Weights of a small transformer language model: vocabulary 1540.
Each number is 200 + 40 x the weight over its row's rms, rounded and kept within 0 to 999. Layers, rows and columns count from 0. The size before them is the row's rms in percent of the matrix's.

# down: layer 10 MLP down (transposed), 704x128, rms 0.135, rows 369-372, columns 0-127
# gate: layer 10 MLP gate, 704x128, rms 0.149, rows 370-373, columns 0-127
# up: layer 10 MLP up, 704x128, rms 0.139, rows 370-372, columns 0-127
down369,104,219,172,242,167,226,167,174,255,143,264,317,166,178,158,177,176,165,241,199,242,159,169,189,215,212,217,260,161,222,207,224,221,220,196,238,193,236,187,250,164,161,271,179,136,210,217,234,181,189,208,170,117,156,165,253,141,225,177,191,164,223,208,176,189,202,225,150,227,239,136,237,204,234,190,235,169,214,194,189,166,213,212,196,212,171,234,249,98,156,191,224,233,240,200,209,101,301,230,272,178,217,160,214,185,147,169,234,207,244,203,263,155,135,216,247,254,257,210,195,160,301,231,193,239,134,246,239,191
gate370,105,251,253,272,277,124,132,210,209,209,221,152,200,162,201,240,172,155,209,189,185,248,224,134,195,233,248,184,206,220,172,193,233,206,150,155,278,214,175,218,150,236,241,118,233,199,229,226,146,217,165,155,311,216,193,107,93,220,173,201,190,200,154,134,251,241,180,151,176,223,164,210,214,187,200,211,190,160,196,166,208,165,230,164,148,204,166,160,149,186,207,235,178,182,215,153,264,119,190,182,231,152,168,174,257,206,251,150,180,249,238,199,239,236,180,238,215,171,166,218,226,288,164,185,224,262,156,204,226
up370,103,242,251,212,217,196,227,238,183,205,181,149,219,240,204,231,175,205,157,196,186,228,244,231,162,247,201,205,169,245,173,239,184,213,238,238,265,182,272,197,227,206,246,200,168,179,295,291,172,245,246,213,273,193,177,240,248,168,235,239,208,190,197,212,164,238,205,247,223,249,251,213,244,183,170,187,260,274,188,181,183,155,191,209,273,146,135,160,181,129,176,224,235,241,176,234,249,200,175,152,204,287,156,106,194,185,207,305,218,142,204,241,268,214,206,167,282,252,245,186,159,246,147,244,162,236,170,187,162
down370,105,242,173,169,106,155,310,223,231,202,169,188,205,239,204,240,136,183,205,229,151,181,254,189,160,199,264,208,244,201,191,156,221,193,214,162,192,232,194,240,215,117,221,204,249,173,289,135,161,219,220,225,150,199,226,208,200,189,188,210,186,307,190,171,170,285,131,235,199,176,137,219,191,188,164,171,256,227,141,158,207,196,155,269,203,213,178,187,181,182,186,208,166,158,216,140,152,155,216,131,197,226,215,266,172,161,216,150,183,178,203,202,121,219,158,133,163,153,210,145,192,144,125,196,207,259,136,228,158
gate371,100,201,192,211,236,171,126,228,206,230,161,172,170,145,248,202,236,172,151,214,180,263,201,254,220,228,211,197,219,209,213,198,215,175,166,238,198,284,189,116,166,174,214,261,143,248,212,200,195,182,114,132,125,198,198,131,219,242,155,182,179,183,216,168,250,122,187,224,168,99,216,244,220,172,240,195,211,167,197,214,214,272,192,231,185,182,252,220,66,214,178,212,191,239,250,134,210,192,231,185,91,251,124,217,253,267,190,196,158,214,165,235,245,207,195,188,243,184,176,214,151,264,198,245,236,180,222,189,232
up371,098,201,205,255,211,143,235,154,153,184,204,158,234,205,181,181,147,201,157,218,205,295,206,171,162,234,204,148,214,191,238,179,176,177,146,224,229,160,214,113,225,282,305,229,191,200,205,187,162,196,153,196,231,221,192,189,238,218,213,207,213,161,179,194,120,220,224,212,224,183,141,253,206,134,143,196,275,99,310,197,217,199,235,207,214,181,143,160,216,157,256,134,225,162,153,255,236,168,209,170,155,196,249,229,186,249,112,280,220,140,162,256,200,214,165,230,226,254,214,260,177,184,171,200,177,224,206,188,243
down371,099,169,241,247,140,199,185,186,205,224,180,200,97,175,190,159,174,224,235,221,147,228,216,175,131,162,176,213,178,255,190,193,175,195,161,219,258,223,194,150,223,258,222,137,186,218,166,198,191,206,230,251,147,141,224,260,305,259,230,195,272,114,219,160,209,189,177,173,174,142,124,174,199,194,209,194,228,182,296,183,205,193,248,237,192,226,226,171,164,156,152,164,196,183,257,123,188,196,203,273,121,187,291,200,138,145,239,230,252,213,215,293,196,199,195,173,158,214,214,258,222,267,199,177,184,186,213,239,234
gate372,092,244,227,170,259,229,244,210,192,221,206,114,118,253,249,200,154,164,252,195,160,190,183,216,199,281,240,143,207,221,139,213,152,216,171,198,203,221,232,194,175,218,206,181,249,212,207,173,145,249,209,258,156,227,227,282,141,162,184,232,203,199,183,177,209,213,141,206,253,134,237,225,208,236,198,178,235,81,211,196,216,202,221,193,187,246,181,228,213,96,198,177,131,217,163,199,228,150,279,167,209,258,236,121,218,223,259,222,218,191,211,142,243,236,111,155,248,222,265,213,183,245,171,229,170,147,233,245,232
up372,098,153,256,196,242,220,145,170,170,197,162,147,182,216,251,195,197,167,227,209,272,273,145,258,146,184,183,151,212,156,222,142,162,201,206,208,185,238,166,89,238,241,198,246,160,198,201,202,156,106,246,172,223,162,254,229,194,160,260,202,273,186,196,197,253,184,142,238,253,251,259,183,224,168,211,259,165,109,200,229,197,124,197,207,166,246,215,279,152,174,224,130,176,140,120,163,189,234,256,182,259,197,171,211,257,246,197,223,214,222,163,228,224,221,214,201,206,205,206,204,185,200,224,222,202,217,262,210,285
down372,097,202,132,226,150,189,235,241,199,214,281,260,197,185,177,202,238,180,165,185,168,98,272,132,315,177,189,180,226,232,240,189,188,225,235,258,199,251,200,260,159,261,175,198,217,191,264,180,190,159,162,203,242,191,152,163,223,208,172,193,155,213,191,211,212,155,261,192,130,196,158,207,265,204,176,160,204,246,258,192,206,174,235,211,238,99,161,209,220,148,178,171,161,186,244,227,180,242,111,201,250,198,223,161,75,119,158,191,187,183,192,221,158,231,226,239,230,223,150,185,194,263,235,236,193,167,208,195,230
gate373,092,190,143,281,224,264,162,67,143,179,234,228,145,243,169,219,169,191,222,193,234,190,208,248,167,145,142,175,200,161,202,138,289,144,212,303,187,236,128,146,217,181,189,155,206,139,229,231,142,183,206,161,171,190,162,136,146,196,197,133,198,229,158,150,173,250,198,211,207,199,156,176,205,190,158,242,217,198,251,272,184,230,275,184,187,195,240,193,257,251,184,181,241,198,264,236,229,170,217,212,156,209,163,178,223,217,231,219,193,272,189,268,208,203,183,195,135,170,285,224,204,222,161,206,177,185,189,161,176